{
  "num_hidden_layers": 9,
  "hidden_size": 448,
  "num_attention_heads": 7,
  "num_key_value_heads": 7,
  "head_dim": 64,
  "intermediate_size": 1792,
  "vocab_size": 32000,
  "hidden_act": "squared_relu",
  "norm": "rmsnorm",
  "norm_place": "pre",
  "norm_eps": 1e-05,
  "positions": "rope",
  "rope_theta": 496000.0,
  "rope_fraction": 1.0,
  "qk_norm": true,
  "attn_scale": 0.184,
  "bias": "none",
  "tie_word_embeddings": false,
  "parallel_block": false,
  "extras": ["local attention windows", "exclusive self-attention", "value embeddings", "hashed n-gram embeddings", "a smear gate", "an embedding shortcut", "learned residual scales", "skips across layers", "weighted sums over earlier layers", "capped logits"],
  "init": "normal",
  "init_std_qkv": 0.0258,
  "init_std_o": 0.00607,
  "init_std_up": 0.0258,
  "init_std_down": 0.00304,
  "optimizer": "muon_variant",
  "learning_rate": 0.0131,
  "lr_mult_up": 1.08,
  "lr_mult_down": 3.0,
  "beta1": 0.9,
  "lr_head": 0.00843,
  "warmup_steps": 86,
  "schedule": "cos",
  "final_lr_fraction": 0.1,
  "batch_tokens": 131072,
  "max_seq_len": 2048,
  "doc_mask": true,
  "train_tokens": 652300000,
  "max_steps": 4977,
  "dataset": "wikipedia_en"
}
Each number is 128 + 32 x the weight over its row's rms, rounded and kept within 0 to 255. Layers, rows and columns count from 0. Numbers have three digits each. The size before them is the row's rms in percent of the matrix's.

# layer 3 MLP up, 1792x448, rms 0.101, rows 875-999, columns 0-111
104:101139109182104119097165085151063104107139163116114125152138162057175096029111092127098103184109145140119125032144159138139163083126142157079159157090169106155087098119171136153117093112127141061092152164130118138099115105137172155141081104120133133136156150113105133085102159144108088158114152130123115038083081129181133157084199031066
082:065145134143134148146167131106174170065121115106143111140136000118102073117190135108143115085163102162068190133096124128131126141126200091208139093117146164094155119131146161120161125178068116152128142170175179131060153093135103126094192149130120178099154089144171093139120093128125080091099119132129147164112070108106091116176181162122
097:158177084158100099147168116148122097090127119149148184133134160140111128084135159136134087153091104170141119129100161084091114090108174086146109109136119113103087159103040114125113127048124084125154165115138135134121116154108073158095145131138075120147123148155156036111143119089133156084093104074119129160120167083107121154103078130097
089:112187155167147112102134089125193140144174123087080122156150155169090112157144151150153154160086091154105127108182117149098122175149100124089164240169069092133201149144102066147130129075141172136128074131141137062162098103107145110115174132093148052127124112061134164117094162091176068114109141083151154136138191113157083102067138096065
083:092131086179154119144135124152069152089148196158086132059144131119106122124120106151125121120167125133094204201170180119118132128105170169115112072125123180140115117117103193180066122147015149138159171154089163111089130131096180140089172140080143136110136113104149118142113130094170170078125145082142140117100169071172091114142164122164
088:100161124141114157194141158092182080091045157130085177081178186107180113110035170117147114084153138135145133213180120201162154092168094123132055149114127109097106108183118105194121119155114126165132168147106131146134073137140098157183069176122099126112147131123111172113122100164128165143169134112113201178149125097128080165121135122110
105:083079098158189116095100149125118126139114160163129134135151148141157141154148126128175151115140104115067125118133141117090171069144031148127119209111111065104053085124149099165124175075115128163110112160098122166125132114122093136139137140128116125116120144190129113147111134198130088189094141194154115052186109042166119140158120099145
113:171078152055111165078119084149115136187081106100100184147135156166101171092161150130188075149161142118147120124121137094102139117086070176106167112079105131079109165135114094096147090114116129188156104102177163152099234061181101125083136081136168117153137120069130151154146072100180103104101129158097147081094139185132078097064134142157
082:093135141109151132085122124191119144101134138163111101041181130095151076128133128111118092131093111065103177125104154144183152139128171028158160118146142005138141134137034123171110148103112150132072092136142152179102151170101134126125183061104112108124099192117123151085122198138070161112127081177154119073105057144099133138078130107117
111:096102132128146140105131101125136109122184118084109133130124155102182113140111116134177119148098085088146096194102116147111095108125158130176127118139114137111169127124104172099192112128172104127184050097135101154131236138123114117109092174125157147080165095111100150058154068201089157121156109044167118161129119143076120134139165195081
093:091232121074157112182106119145148131149094144124110127128138107117068165060108156121169108117112145055186144197113104147100175118138102163134129126130157131139177196133065123189137150137138160087166134116153155127151102154130132068113115071154161116126137171219115116122138197169145165113102215141042148137105114155131113156130127126139
090:061092131115137130129141114209178108123038154110152091175168111022139153106145090106105115130127114154125129214100136172115102095102128157148162040162080086159119149091175113141146065158125215108103158139125160121077091102130124100189157192150118128156152108124106085107058137151147137124076141135108091154119107131127101162124154114140
072:159129177173153116148100144106125145114132141168161129155183110089123117117152129071119151151085066145138185147104117163146099146106188070121152129118132096177039113121059113131098134083151176163135168117156132134112122130150128184094139102157152110106081098166136170143144176089156149153118161103153138114177138151179147204152121086114
093:134142182081156110126190160186085090096071125180146119104122109122121126116197108120106118096115070151079142172179085207072090177104144119131115147140107141120104120080147112145090127106060129156147040131156130092138159143102121080142164153116113137120131169119131069158046131152086087109100142137090112114203110128094110220111151187136
111:147104085143204126125133122164110163107126073110175093120197161116102093061091079113179144145109134128124184116139104091148144116086140125112155152142123140153132156141085097136114129178113099148185168088109128144127200184110117122107120133120094141117135156173116095137078126111114154122128119135150087127094149182070111103093146127141
097:180137141097136121139149060190161106156079109129137114129118133132133129157180157168076126151091111130203131141160154118126107129125109141105179188126073126156115095138139159169102152149126092081161088170097132125163177149173151121158179090149136103140136125098158150125094095149134173143103145092181121136153126175095128098130146117175
108:139068134131153111101125109116114142161109102152129148123145120128099104097149046109178115145101157140097074102123144108182154135108149131197142072103093156092150132123109138128163151096121087074156115137120157203115131080141204082138165031176174131165133103096131087130115092116146081136118144160172151134090103132160072155167116158172
081:149118122191158159112169151149133162150117132139136183200137134127120163128107139126139130171103110168173122127124142125108175098098130167157129124144134109115164088088133116130094077048139120121143142094162128131110109118085149108140125179108122117126132132145098145112108170149143125114129156058083066086057185184191124142101139193108
093:092106152103129095158106128149109119192111054183097193153070121170185115142150112077108101060127178167158149132101195177162121134102112097069161143143114102105120169143162179112127109119134110134107072114132153192150151094060138148154161204153171144127132151155113138093164159133080129121144110148173093151110123097123074133114101103102
098:111084096116186087137146139118153136190123093161112102113131135133141116146129139143156109190124146188146153090179133143176107189135184078054185064147175145193132193109183148160124105172075162109113120121144069107124118107101120121123159073143094180191123117105162167092112118116062125141145134160075135239099089123134170193078163123168
104:088143151126156112136159131134137126125131097143074127069141148147099137108177084106138162123125167134115175152171125159089134124155120152125112090125134152130147151145125165199176174140147097131170169099170142157151118147171124132134117118160099110165130187133133096083099107086159132123130118159130129151098139112189169146045104125162
110:136124101151138163095096176144161141129207118119149100146116135162128113034155066190167141134060105057173169181189113154129150208123190178184053120109113124108151170201113101109128135085068154177144117154106184147109119135155162153111121122137091101165108166136154117123137153159185133121143152153147137187168139057103126090104115125108
087:142184110111121136101131096145097125147139128148104096144118148090030079104162045118109096144103177071136154109102076153138148135157143139147125118116131155123205173145146096158154104099079110122119153103145153111089130154155092025164115126101133152103087118138012126124121143183121127054120100158118130158148142119143162081107170117152
105:111216135165103171060151155114166096172184152099153095128153108102157152097094131116130124109127127161118113103172154115096099139134143146120128116076150119121141135140146179092138126147097133115169123113136128144100216147112103059083144137156073183129035144116094067149168131071113169126110171093113152112165094090114186171103082120066
096:171094132162110136075202116085142198154077137153154127117118087128156156154110103150121132152147078116124159161093126123085132134156126197123103158094134159068106124067111107108158116150162153139144110076094121178066094161120139137126124109160156117125062121140151156161146113150150083161075114143100156175128055109135186184132119115167
103:137124120135178148220114131137115217118153114137104156125046154145156229138104134112151177131091116113102121139171090115126130184143154123076112155149159106107141173118098057115110138150144190053153134149132156163112145068124124151158164089081104098157138106097128086122108108201113142142167107093157087109080132077188130097118123113152
107:124108092152131118201157077158096108209134180131155144157143145108130150095141175106082111112127112100090104111079132085140057143106080129060139073167148143149124114097152153161130138085099149141136126119090153136138158127115133115139125110111145114164110165093114085157201100135113077139110134106102169123136124160145167110047186128016
072:154124161148142141156113088144189112095122056186143135127136149119124144115096155117157097118157064120153184113115132152105128179171120125136162150176125171038066131135112078156102138109165146109132142167159161058137108103116136126108144112121131097133125110055151183152123171150112139124122131102157139182180188129075143112150177118154
094:159096119146084147062123145132136135122115177126078140102166174128122142124119154082120142218101138154164112104080166108152099151086094132120173153138142151046088093155181170125172111126172096084139101106095102110147173073147182149105146078094107111172128122147132061049139083099095140136160101107164149123119100129125133168109042114148
108:126142146135160128155147130179147122171128150176139046144139070116079161172122141148121115147099160087123094121104068118103181177107163212123093125126061101204151124091185099016112200113160113090169144156154135094126148125143095158210179149136159092090133134090135090115106133172103096082108168114140101146141087149196064164107133144148
093:202153137143129132113110050134137103140107121102145147130113124145110148172190108125121119205185164138101161108114128088133080112138206134150115092127152144162159132149061129102115113126118139169172108098167159155128098126137130101134092131152144069141105175156073104019078111127161116172119104162166158086149139121078105122140110133134
087:139162157129205163094134125087136150107149165188128080132081168160142096148052127151060091095101094121169105105117146122114145173108109136154127117155103126093178105102111083133201120124104115101142082137152156130151154101154127106151030154135138086154140136158126117144099109171077119091138132122122111141132111070152095098153121162112
090:078157135134162110198121164155115131168068166153106155111125157151039154153169106131148103175116136084078164107167177152130127097152111157143176111135157146050104092072121131084135120085117175170168079105140162087143158084155148130139147113135125170129141154149175168177157179156124079153113121164059151211095133171104143156120148138142
099:108163063129094060140121109119090071136107146100116138113153180144138148077157092116109132071164147122114152148118115119152211150134114144193108123102139115154096098116124167131179138083104112164100119172096159121128159138108116141116118099119172124105106164137146166132135182087118125138125137117135118157095113154137154119116041162083
108:142124119107140111091126148148130078150135109078156124137035148143162134107118119182137069189132149128139148145148047148123144098114121108181077122072170079168158183111107125095136117144122065135175089121158120127113119106102102121123136105177161194189159190106097096185100115116107148142197088103108127093103133124125204168156081165126
096:140115145061113151143141171119084147140089085185136162142141058127113101147108157160165139144092185121128176195121115120102135148120100035140082142093132127143225088187180131152139155157140140187116093130084145117096133142171142168158128154163114159115110094157162115107157123164132116137104153173170112080211106155136114135161079097059
099:155108104106139112118167150136117142168114158140166170110153135106083143102095126137097112129141114167126109137110115126207108111057150181113183146118122114092137082092071102183103130163066175131149131123150099145173104130152143148188208087134093138088117163122113136115149163118104000149116188102136128082099143136146122086063126119077
112:128110119161155083164117159149148155127126160151192046122162120120160176143147140104087217170136155190144128085117135149127096105098094107118076133136136143081134192086156108164130183137103144118131106157122101146088115104131114108165061046094088145094142124138067139122095077115144053093121101066133123059160146097110167123089143061125
108:164138121081139092154153138137135142083121130105103087133042137144147178086176113115090150121087166168098099129216095103151132102067146135144132089131155155086152200104118130103146150144087147140144077097119086042151157109129168130098167091134111174134137162124156139125145063126154118138117163121172093093137134050148188150145081187134
103:107149119138185115108163124119097106163123069124115105117158133166136184106151098120097141108170198129162121135057170098131145204131164105139091110134103190145141128159193133094140100113141142127142117113154135108104111097123118150087100101118115135168114087114109142167125108174098143101115144135157093119110114124139110128159174221169
090:157138121136131126178125196115160142083152123133123114191148140137102027170125106145190115073102114197152112121132167125130149121136089188108100157141097169125125108148163158172104113088089151074145168141123108180083147120120165051100125173107087168155116170173086157122122092150137137113025149095120127115089143159105097135125087116043
113:094131133135122063080106153091166197195125174098082137158155112174166152114110186092102102097130092119094130094114155128185137109131167071144120195083135040138142112116176136175175100129112128204134117082084114130123131085090203117178123141010168179123105172126107111173127149128140115136107135136163143139123083124148145136124102153145
106:106112117162102174149101154123087106145137023097086066174153102131161103131099159113088129125111141157128117136126180188214116115132123149133128122141109121142125150185116131106105070094107133131109125137146062147134084136169129159137124094144134080141150104127106052137141094106128126087099153125065092098118135136138092121136161088157
099:134199162110149191116106134094103084112073128085106141136118111170139133121109156108112100094131088095123099177139138154153108174103126095110130113064132147127135084148132177077132094170104174133110131109116049102138109108080063077117125138123171123126054104112141097118111105119116155161117153130081126084151156100111124097128085141086
084:145123125084142161137115105098135108145094141192142125064154095112124124132125174169148126144167094076102190141168145115094154108132156098142153122127189098097198110157059157213099148132145100101144132144109187068138120122109161118093131128177172122124174119141157127117099120180117131096024099116164181104137084144115110170168062102120
106:123189163110114127169115110134124163113110099098183126152084157134131169124125131182212148095089105144177126109099114121101115086131234177136139167127129146163171165168131154158138212147089137118140083073119159086130116212084118114134081110132130193044126117109136114125122151130127104128145138156063144122124121135156115120139125148151
103:175091111075140113182118099100129173097174153153097143139101119137139165121112172153121153185132136123098174160129144153143153094178111117088115162136156087096155173079090095121094104132108175076106109118158128130104022103180175126148117106129190158144133109095118171135161135122176115105140098126139167107126102080094087214077089150083
090:149146199061114127118121085141171191161091054101163085132122139078113113129193134113066112131127151100152166145087136137160138156101176155150092086144149087113149126103136109155075115131154112184098145122078159107132200195153148076140072118174137099131088152093116154098086131136067144157163099173167127100066134161122119188098091124127
109:136086181145153168175153127142158149107094052137146179135122131141109087168152098148119178101122147101167108154115132108122126220033093141060110218141128152078105167158137084144156126138117060155118125125135187172134204123098161157134132153095108103120122133087127125126088054102124134119118169154091149179130102132099116122095138126162
099:140141166102082097129168126165109128060086136096140093102093137126125134154046034126131125137113117147105159091134170099175054156062208100114112134110143171096177148079128151166106053164127160152133096062120121143089126096085135140159110099176159165108125139166127191109120141134095170145114099125116155058108096161101119125106074116128
083:178095103186173138160164093100131190179181113183097127151170083095118127141134162113071107129154084072174108128174128117136104086088125114152117118115118160154173133119186084153129120128158168149140146074175146146087143159141127098169095117170134118105150111100152116100198112176105126138140169157112136172199110066155114064105125173183
099:129127143101128106155148148118091140141119137129126047082162085179108163128134105154137158138150131175134135127132156147128141164128093147156130068139139134113090175185121179188192106084088142156107150085109123172134135126134179095132147145171155146122108067212161143160085150167124132098125145140090122150170124129231072155099130155118
110:136114146125112113148130072110118159157151078112089104201182125129067145091171123115122108154115088150128108102156186221191136180139096102097101086111097108130149172153131189155140184109156114104127147118117116119136189185127107106130077133093144165146176104126135141123157118122096156132175068130129121137098030089230088105130054113120
093:104144082095130116082109117136147140123127003055152170131124058128132082142084184133118240150151135116123150137135092112178118104128128199083140113159131143137140101139095136123109131110079097054100112140167157123159073151098163118095128182073174145148148130084088113146176166110111086126117160128190132088117104145100174130113123139037
110:092142156140200151058159157094163130120166137133171088208151112143112133139090138144168142127128130121139103092071161184107135110155132101131175126079108147091084126127199109133172113130123138124091198075109141174131077075124129168149112156117131131129113147171103160107081154126186108098118146212165149142146143130076124063137144150204
084:116095120139105168152141167135094170208161183097123158055122123123146097146109123124095108118116089132120180150097139158118134097125159173135111121089111136161137109120173177092123112126157171136136104116100137113108140128088113160128138057152074113185144132173174099133191101095116155084131123165149164146130123139185131132130081118146
103:145157091157106097097106156138142107093203095135149192158116131111189112111176113143148141154108145070108126159146165089088117165143148058048174170147058160123121155134144135089164130122160181139143113131107123067134141209073110098138216064137136144117163123161084163164124184104087085136152118148145141100119115140130098069114133124091
089:133085107119138070157140121192169143080209106146137069124155140132130136104105123153090089120158071152120158152193098122115138121094083164142157118195124114123083134142137097105094076170156147097191103077132102125164140144177171165142128114154049151134100141145145099075112114090116118145140102102095126122174122124103141094138155151092
103:150170142116140077121118118097128140152182127126061145144170178158171149092116136181113137119087110194135145102134120102117115152141148133143105145143099087123059146124155108113074089126139099102188112115136139130071143117132155147144096135036122092170140134118084164096082126095104185109141126108142105101067154153136135148130083125134
105:153253061152077171079141140147119139166129112095081131169100062133141161124092105062127107219126111144169167126132114203122135171180103165109133103116104150156145115146107084188161141131128127108110142155154140075133191104138137119118087152173136133139145105116163183122207040183088086127135103128150107125216115128092133169069117098115
106:194146131143087152152110140138148188116144109080077121128151121135184154148099074136130142217097115160103141070138146115115149096138136117137129168153096129037126102131127109176128149104106124116115155122113083138163109095120081154187097079045142096156132118183118116120151128091126161135100119167174159207106139121120151096139113134118
104:106157140116134101142187137162161135111108185157148079112106098155094068083117090070152016188134158149134086094120164135140146122186173085166134068115185060093093152140130122164137127114110137171116204163095105172122169165150099162119140117149146144133112127139155137130106158078131123121100137093168199147145142062148084165082097150155
098:103148068101131094134086086133111166103135151112121140056147158120186170097149164141129206186152082107099148091130091100120127195143159126136148134214165105124111089153128141058145126110161030127175117158140122135157108069141172141121124116132223104173147137127106120041120146109134155157117141136143239082139169138112117141190143165170
102:039114072134146119146107137149141125155154165147141126094092143055095101139153112107123185152109165173112149069091154255162141156133177154121143152196151149087069123092132146079146179113136149107130108125126118128129053114118112122098145036130064159143177130179118119028114162159090096121131176139095146074139131137106109149117113193144
117:161076137109159126131162172096085166098174082137141019147147129142146085103162193081101134099060075019080160104076108112131153107133128061144100170104133136103185131121091087120140140162170084152153061159138172165146108190155150161152150170123173140119116160131117138117125187197142043104135107143081116119126132063156154101109121189108
090:094109093229129143141142089107142196144130133119112067127194173150099075150145128127170131076150095156140126161106120125118087077085155136126132088168089123214108088116006095125119081125118178131142122191101102105075095117053150149068037076085115099132149139093095187180117149112150099160133106099163109113117129151148086121076101119105
103:136140111140108124105150116121162129166133174149181065081118132145121111118105164129113131100151113117126122110154090135053147165068150118173129118130073114147063150126125113093060163169157154105053115086152114111125074121169154134126119133143094094090140203168127118077086137166121152076115097096159115127145080118168140136108099123113
110:087137103103131080145112190114154146122181140213113080123152105118053112121026056103125101126092092194165149157147143148116175150092116121138092158152092159076134156114131106099092095191100154146167092110110168167147144092155103133165136145081077137083136136132184054188127110154083102136094132153114105138138151116086115125110155110131
091:178149081090063130125146124127081178162122109140154069096127072131122132152069098165151136074132139065152148098094098138157135180193127135133128179140165116162128168075116108138146081110154146118124094099160097122098134130098153121186100117119110183152103143126149151130105114185160169116135149106120147145146154132144083128084165192166
109:098131162160153190176161092152123186118175152172132127155117192125191146075117118102101129136106114079219134125145079141135100108125181133145160110118118107148065136111119149150169127112116183134098201099061150152117127122127076112118090170063076128109164124156094167120159134122166108125120147097120139155114060155196121134108080097111
105:113105103071134163124113099133104143136139082186016079148071132139160096167131150143124128106114185079092165144128133140096106161164143106091161118082120069045112205119123143096175133151117112122151119141076125101107179167136131160099136133132223129116186131142078157128081120185151164128126114137137113103157189092150144140139121120150
091:125163134093074087079100117126121137159170140112137099141150104100172105113157131146163139130111089091168164125115136068109100089090147057155136094129143110173125078184163123115191171128109101203115109115125141123144203135179143091133133125137123077085175116124145113131148158088160123165092167045158156130168173079159116071132217177124
088:217183061126191131140169081115108075128143124159105120129141098119159081137165134099122115162165168123085081100151120111137146140136095169157125165123149126127179108103175153162115213130114183161102104145110116123158136124115094125111131152083117136124050110113153179121082114148170148124063101144151175161171106134149125139084170130116
098:064226156150092104151162123169080132152106121114106152138095154034114126101101128182129154114119161114179125154129121132150134079113098168125158131133081182126127094156159126130151106121100143133155095172101151133109116155147140211123140172138102117147117104121130103108085119160143115140180102146109087155073122135104128152086113164145
103:141179070176102141080145141140125198074107146141128098177178084140078172155140146129163122111122132115185093102143140151148085125110045113134171103093147134063148147155118118147089139126131154109103117112169106117033098114140149116134133115143140092152115190164174121135162126065130109080136130141118119146071145094153140172106160176120
100:069104064141159109118183146086103106123089040156157148105151044139134220139108138126162130132160150121079084135114089107083119071154144140135142176199113141145133071153118143164094128148111152103132155108141078139136126102174151097097129116118107131185126142151075192105168166181174139145107154158133164134157157156109134132165122132123
092:168118140147143163121155194122228104165137162150113125165112164120131150163133117164133097162063107166129096173070145131102114178127125078121100131084112135124128118076090132130203100154121134188139085163162117101135194123106067091126125127178086112132128155126142111129156137191168140184176106093163123156142127076169163148107101147172
103:061125149154070147129155123173140146112208129117157096112139124090064097133102181118103124168070123133126165190103092131115173090127091163140143149144129131145108117136126080143126090120122118082111128133098138147062083163166040166098110100057134141122103175148123120097137119092099096114125097122114144175069103106170096117098204109125
080:118135164160116139196115102148101110115128117141137122168146166147174140146141144095127134164117072135169135118170222106072087094154146130143168179157145118116172177117148187149093140051087141054126150172113174132131109058058165125134127108052143126149157143106067139162099123162095167131079142080066052105115140143168144151135118213139
079:155080118242095153153152129118080136161086165162115050125119108148122170131141119144148127076164100108128109163128118151115182146102181140127119150124115073201136101133150149145064101054041100081160201143090172135156155110147137139127040167139069131158120144161128112188084065117148114102154108121163111132157160059124159171180161114100
115:131192115095161076159083130145154160096119134176050133156114096092145123137142167150104134139140168151127169182108158105102130147122079140069134116105154140171171124118129077149198155097141122158166106105153195127082088210060081137079125148096151110157121152084158122126119106160058141117133106108141145141091167107183104146116129145174
088:163124105165042085124158147128121150147098078142146106071129153131101146141123160101136131126114094135130148129150140148101127139141139173143109157133128102139123096116169177123082161068125138075115151126096153145139115102162148106120127099077089100108145124129123140245109149117125100106062149143135133130113126137125159131181068151143
096:110142084206156100125153098066112147112094141110077179139186089159124197132165119140087132139181138137072144131098148111108110128131106151121156208129087152138148139116104163117100107095154073130086127203055131135069099113114128066104137094056095126103091188151142112170172126115147157186148096116109104166114161137128155154139099101097
083:129096152167074188163155064114120144192145152140138115147153048172142098122119183139111124117138108153117164136200125119136137141112085161128129098144124102145176121081092133142134167079090105130116109071156082164169131133133149122073084135119137139117121113115137074104072133120104077118094146094139176146101107145126117174106154132189
102:143157167150098129118107100134147203141109154101142099113091172116122126134138099111090127117162175136037160084131086139114183187093192183144163113202166100141140119123145108170130062145170108129201129095130092103088123073133149114104081109079103148142121108129139117183114192147110122152160132144146153165156117131107121134090134157138
103:094124137161135108145162102187187120179180161116083118137159137139165133117146120134131124090153144058125135191161132196118147153052098148089129102119120160170129141130153071151127126154102154171134114143129105138134114123096166171106086135168179161155109131086113134144127134114110122232134154109173104158158127134167072061065090068152
105:105120165125169168120130141101123173162141038069130091084141145132127098087135103120100105113145147113166090105152116137164164099160183154052082119130127092122171153137085087146121137072159148140150085196124180160139152108191120145104121138140093099171115141118150059101136098105086111107142151113174090156164096097135131115116087196130
112:146139085173111135112169129107099109143109142137160048118175185127141152139157146140185122179115103122078108086151114140103106165136138112111106165168103100136129181111130151174144151127091160132145130084162139147127155111135143149112110103164110187160088176127100121143142154126144117110073111089120101097117101161129148057068189137118
104:093198172116144141125078147088071092112142166155166118116049148135056062141122113112107137122130112088101165132149170131180131113149124064147131098152059090134145134182086106169114148120127079093135076110131124138099102177084120112124085059167119125106119125114163167112101097166158135100091107111146110095129152115139173146158137129117
113:144135157178127108147113068111100112133124188133065138145122081137146111157096094117121114120165136119100135094152134191175123169161167153096177163124123081167093127046073109128052201120102164114137102128130104076128196147131117112115157148151167168148116113157149163088167102146112129130113195094183145149142112184186115093101168111147
098:146068115160083115120092092143135137142128165154139112113142147198201099097114116103131117140114135121105110146121132210111159077157109077098111177113183117149070120136090056099148172098119040140125085078116143178127105096112134179125123159090103138112076132101156122179134184144082151153145125090112128173176144110129103141146115084153
109:154149120148116106144156126129111098080155106125161128156115067157113175058112137224108132163130162165130113128160123107183105132146110145104106118142183107161121149118104212068066100144144085144132188112125155097129160172149161145124062097139158136109142145148118163160177129114122115140121164120138102174140111174097172133186085104059
100:130137133097145147152089083165110183167106064078130097148119123162062134118130127163151156195174147054104168176091094129096141171099117146072131109084142130124063138108060154130116096144135106131148091168098131124142103197162122092105122144160116130131147193104139168108144139129155184115121145081139112147113108109110122168156120152124
108:132112089055092149076115147144066179075147160155153128130141085103130154099174141103142139117171091172124109178091102135115174146148110137132126108138144126124133129141062132111063116149096149119137128132087124129142140105096084141111154133179179090134127135121124162110076123095150151111134147121153115142141110112137124135148140132164
105:136093141100135141116154160123123168173129103087116186135127159109110055098120171180147159119132131089151134135110172135134144116129130078138084155094124142079105077158150117099050136090131085143151075143081159131119142124123131176133179129168164085142137146184132137091178105100137152093093159157133128111124151085155120151100123112193
107:182125098160139141135108129114113169152107082098095094168121123160149104130086098207129169169146128144169149102091228091142154055173151147155169129061090131131134115101162158097108198162204132103137132099110121180151080115108135100106177148142109131188104160129151141144101087186085150108118112174175119144149151106156142131142144199099
096:149132114122211155073093114147170112153120102143134113146154129155121149200195112062182163171110135173186115098150160147117110136094085087104143060118090150080121140117186093180117132140085143089129137233080143160129122110116164143176141068109119079141147112150135109136135136113131129129159128111115155196111140109162122135073115076125
092:135123114128110166098121113175086100129184151099167151175078093151106158178169168140149165099173086101136127108165135155153165103111104099141130077075117109082116103124102114176115096135097106115145141117154098122144107091097133067140111137049138120064152095117115165138110087160115115069136141074128099129121139192081126128073104112143
104:142104132202187182079155162151106078189151117150070167159113146126157139173086139138162143099131148115156176104134160170160083129107071087093180091103141117131117138109175124147215162115138122108119089089137158095123167120179134153135186126141159122138136141156123073141216173124122107142114093099103143127101117110112114117123124137193
090:160088117114111145187149148108158228147084100166117109150128114091145131118114105152184180112111127151134082119118097110135103110101111081080175119120097161090095094117109184142074145102116124140114176097116161127082067069087142124102140185108171166140154094129112182113106134116161144072132124117135103171094152115116144199165141074114
091:126160179106143138149139147127162121103094149128118122129097153183144106104118132111156126136120125104088129154118132126109129169060109147145115139142133166108165141146108110157073123122159115153158180096134138155151082099163124145255134133101164142038164161135117118146150185170182059129146142120125188130147137139099131142123106103069
078:145119143110108130105166210108111115122138079154072134148113133100105116092169164177115206134138121131181092173180157074126169136121154133087168121085138126152130120163189135110129132136136080110164109158108084063149111106116110072131113088074097125174040139215009097103118117126119131129115120143113112111108123148147102109144112086100
103:128115118076158134136146119121140165134044127149105131156114125166128169104097137138117137132112119073125143107143161126142167110111124145143058183140151105135128138114166122162081142166096129141108126119133131101116120154091118091185140150104122116174176053079162161111133142145174154170096149139187132111105138155130107115142101144155
085:105099104090091084138089151116157153098109123120152131108119097090119136119146149144075173136130182123138111174154145089200167129150115119094111127140106105118203196154135113169146096094142133116141099137120026161178100117085071113117103140145067143108150136038115139129089176153128146155107172081163138179073147216218066142099129112159
106:121170148127125111137150185108114093155097121187154136146173127134161089127188093116135117105137200142135088112145169119119090116106097125099159081107138178180133084162120162144135175175174094096092162159088049120142177188141117146147096108125052139062182148123112132133124095122154163116091090173143109131132148151153147128176156122087
100:119143152130150177124126127149107132124117131113129148158124141145131151139135053207174129149201141159173083100095120109145106092157093141131132116140136121147080160157122092100145141175065116128146193156156127117135131132160108116124147136129124130153051177126140119116133150096139148099176152113043114126170105114121162088130033139105
083:128095144085202122082115133117156165149147188096129177143139105092119111187144144172081097105133105103154104096131173125164110105111108153128108184099130139134214184094134120181117101156104108152120112138091149109047127129114165129142122070111114090162090093098145161121156111120162130148145163065123153050113136095100121189127122107086
106:125124139076162160160109113112126089069126182111126122164160124161099147130178158231128170159149152192120169081093118179116128095121145070086119150173112137158120137080165123125096103092101113153131172108097101180078169152100135140089118170077131129106086146131134173117102124115147112113113155099164146201154153150162121083100133134119
078:180130096144102173162114145134083099159059145121109120154119132144132149153136092169183129090101164147079082079199180102203138123117169168155147103168150134086173128127085127114172138162102116155131123073134115100128087145159137171119184105176158181118184104046156033105154108111142139050069092112082100127122123180105105182142167137138
111:126165127057128139138121116159105089142171106156088114096126118093105091141059123119050183149160130118142144079171161156129144143166156143132060140087161122156122078106196112133114131145083099053147107137132092142142128123141137158122145125157163153142095101080151136071114101110110174099128178145176101129097088147111109110104164154142
091:134140128104091107070124066230112129138196146178172096093167122102113119124125142108092127098084112143149059116123100093123145111128192123107118171125148161116048134178093160129174052102081123091141141136182118156096155136101142106138151090114131078183009119151072103053099176072126145079133093143102158176161163109121081150141115033104
088:121113127113132095104078133191132108096154135138148129114160149158090180116109035121077124143155103115095085244115089141137092207097136137158167197099179144115126107095092115162110172127081134080087174165081149143120109150121143140129168102153123100085058107101128128088175180109095130086088119147126131051146146156115121099143160227130
082:151169109155122068073064136076137120133141081153169092058139130157073121111092095113134138089123144115160148177076140135117052086130132133097131141136080136142148116132090136120158126121148160099112153125061149115112090137138168148070102135121097060115125180086167135182183125073115131134105143107156063109117113143144171173106124154138
125:113118114132101164100134112120124081207126093184134179153055127142161107117119107100133116122133049154114151143131121102157160116093155142090047125133111112183102141101088088130178151108166156098153129098127156135128136155110171093132174141088126134157059094151104134110159132119178058130105128117075141115117159137116114122143113130136
126:132148165171140095165084153123112168084108096073030095121143141098125137110070148124158125170117173022183165190180126167147121134108150131171137124063163149172133150167101161138139122141107082091123145150117121178115118092090114103108119064111131101091080115147111184172135128129170137105125125145142143165149128150101109162103122232103
097:112068100142096144141134151145079127109064151162138154118104101076163145078150166117172176175120150152077122072091131084137064134181134137136130114125194110137162136140125160103156168137119137037078136133120148095158100095102142089161112174066129132096136107139115139112110158113127135082148066150113102093123158088151124115067108139108
095:082134027045175086147119139161111189082108060114159045111129119146116115164154141158116112186130134120088155141120114116157150191099149114044159178169096070126097118098161047146123139078107179128113055086120111171111079134148128156132109121126135170108155111163130128149095056088118098109087157095123129135185144084142114134133147084132
121:110111130158110108161163148043117091123154082116122165127100175111082161102090135080079100108112135193133107154138119124165077155125143127118136136123140110173112147090103139168122124065068123093131109124141128092147112132108131114114116134108097154148154117160153070155085159090134134147151152126139152162142121095106104139127135112156
089:171110126115162145114097103068108166149126142152167150194149178178101122145155078115064123139065142091160107095133130110116112099140148147117201142129134155148098114121127153112109139126115102138127133143073130108153148107099148068140130122075095155088118099073109189018151100145128092156068107085169196131157167137140146137091140075137
102:176140141104102113148160096098116142162168138119192151129170061140104135088094182112117202162125092166105145133107159123141114131133126141112127115071154070127092063111113183153092117112094128127115157208113115135146193107142099202159107172136130135127177140104158127157164102096113145128121100115157171083171069129148136065021144153142
093:112158158138128136157112096153170209127180085158130117141123177133089152157118133143173100084112162130124159101145150143089167160123114177091139150142117071166079150130116147089130117124104098132133105157175161099069170130120152171150157153138104154140128106154156139072138172075140105161155096177115165117079131160194122154116131182143
104:105129103097089084082182136105146111050110143161133097143088157102091113124178168124118095134157094092097113147155096162111137100120107141134103080128150159083119127134148136105102147086141125155112144101155151156145090210182093116096109095160132149161095113140200129109184124140089167120142077139087143060139160142098095153044086184124
105:195099126136107083115130192141135186179132112107144106163158107134163176127129168157140156152191110143084206097143128086175100171129112165090145111163143151125119135167104072154196232108116131125132120169165138014097136150107144096150173124149122121174145143137139117167125121125150098119117203125096143200145155138153110149087143084158
103:154142136162082121172124112137153142152184117137182138132157119100169143150139000131167100091134154129092119102149149171164111066159110095151081095117124156111086117115174118165115157106142161147154215133140134047082144095200123193125165148154143131121138126174114154140154047158133153113102075149163124116170136119149098146168122141129
092:124123141131136138122189121115161136126190149149093119120156138106116177116145074121144093119037137141093123106142106120162135192173124138132155123147146134134050123135160143132086112120156099106077144114143159136144172131161125115115103181154111191101133070133113174137107107163153127094128081126116155137105088080122076161092115114112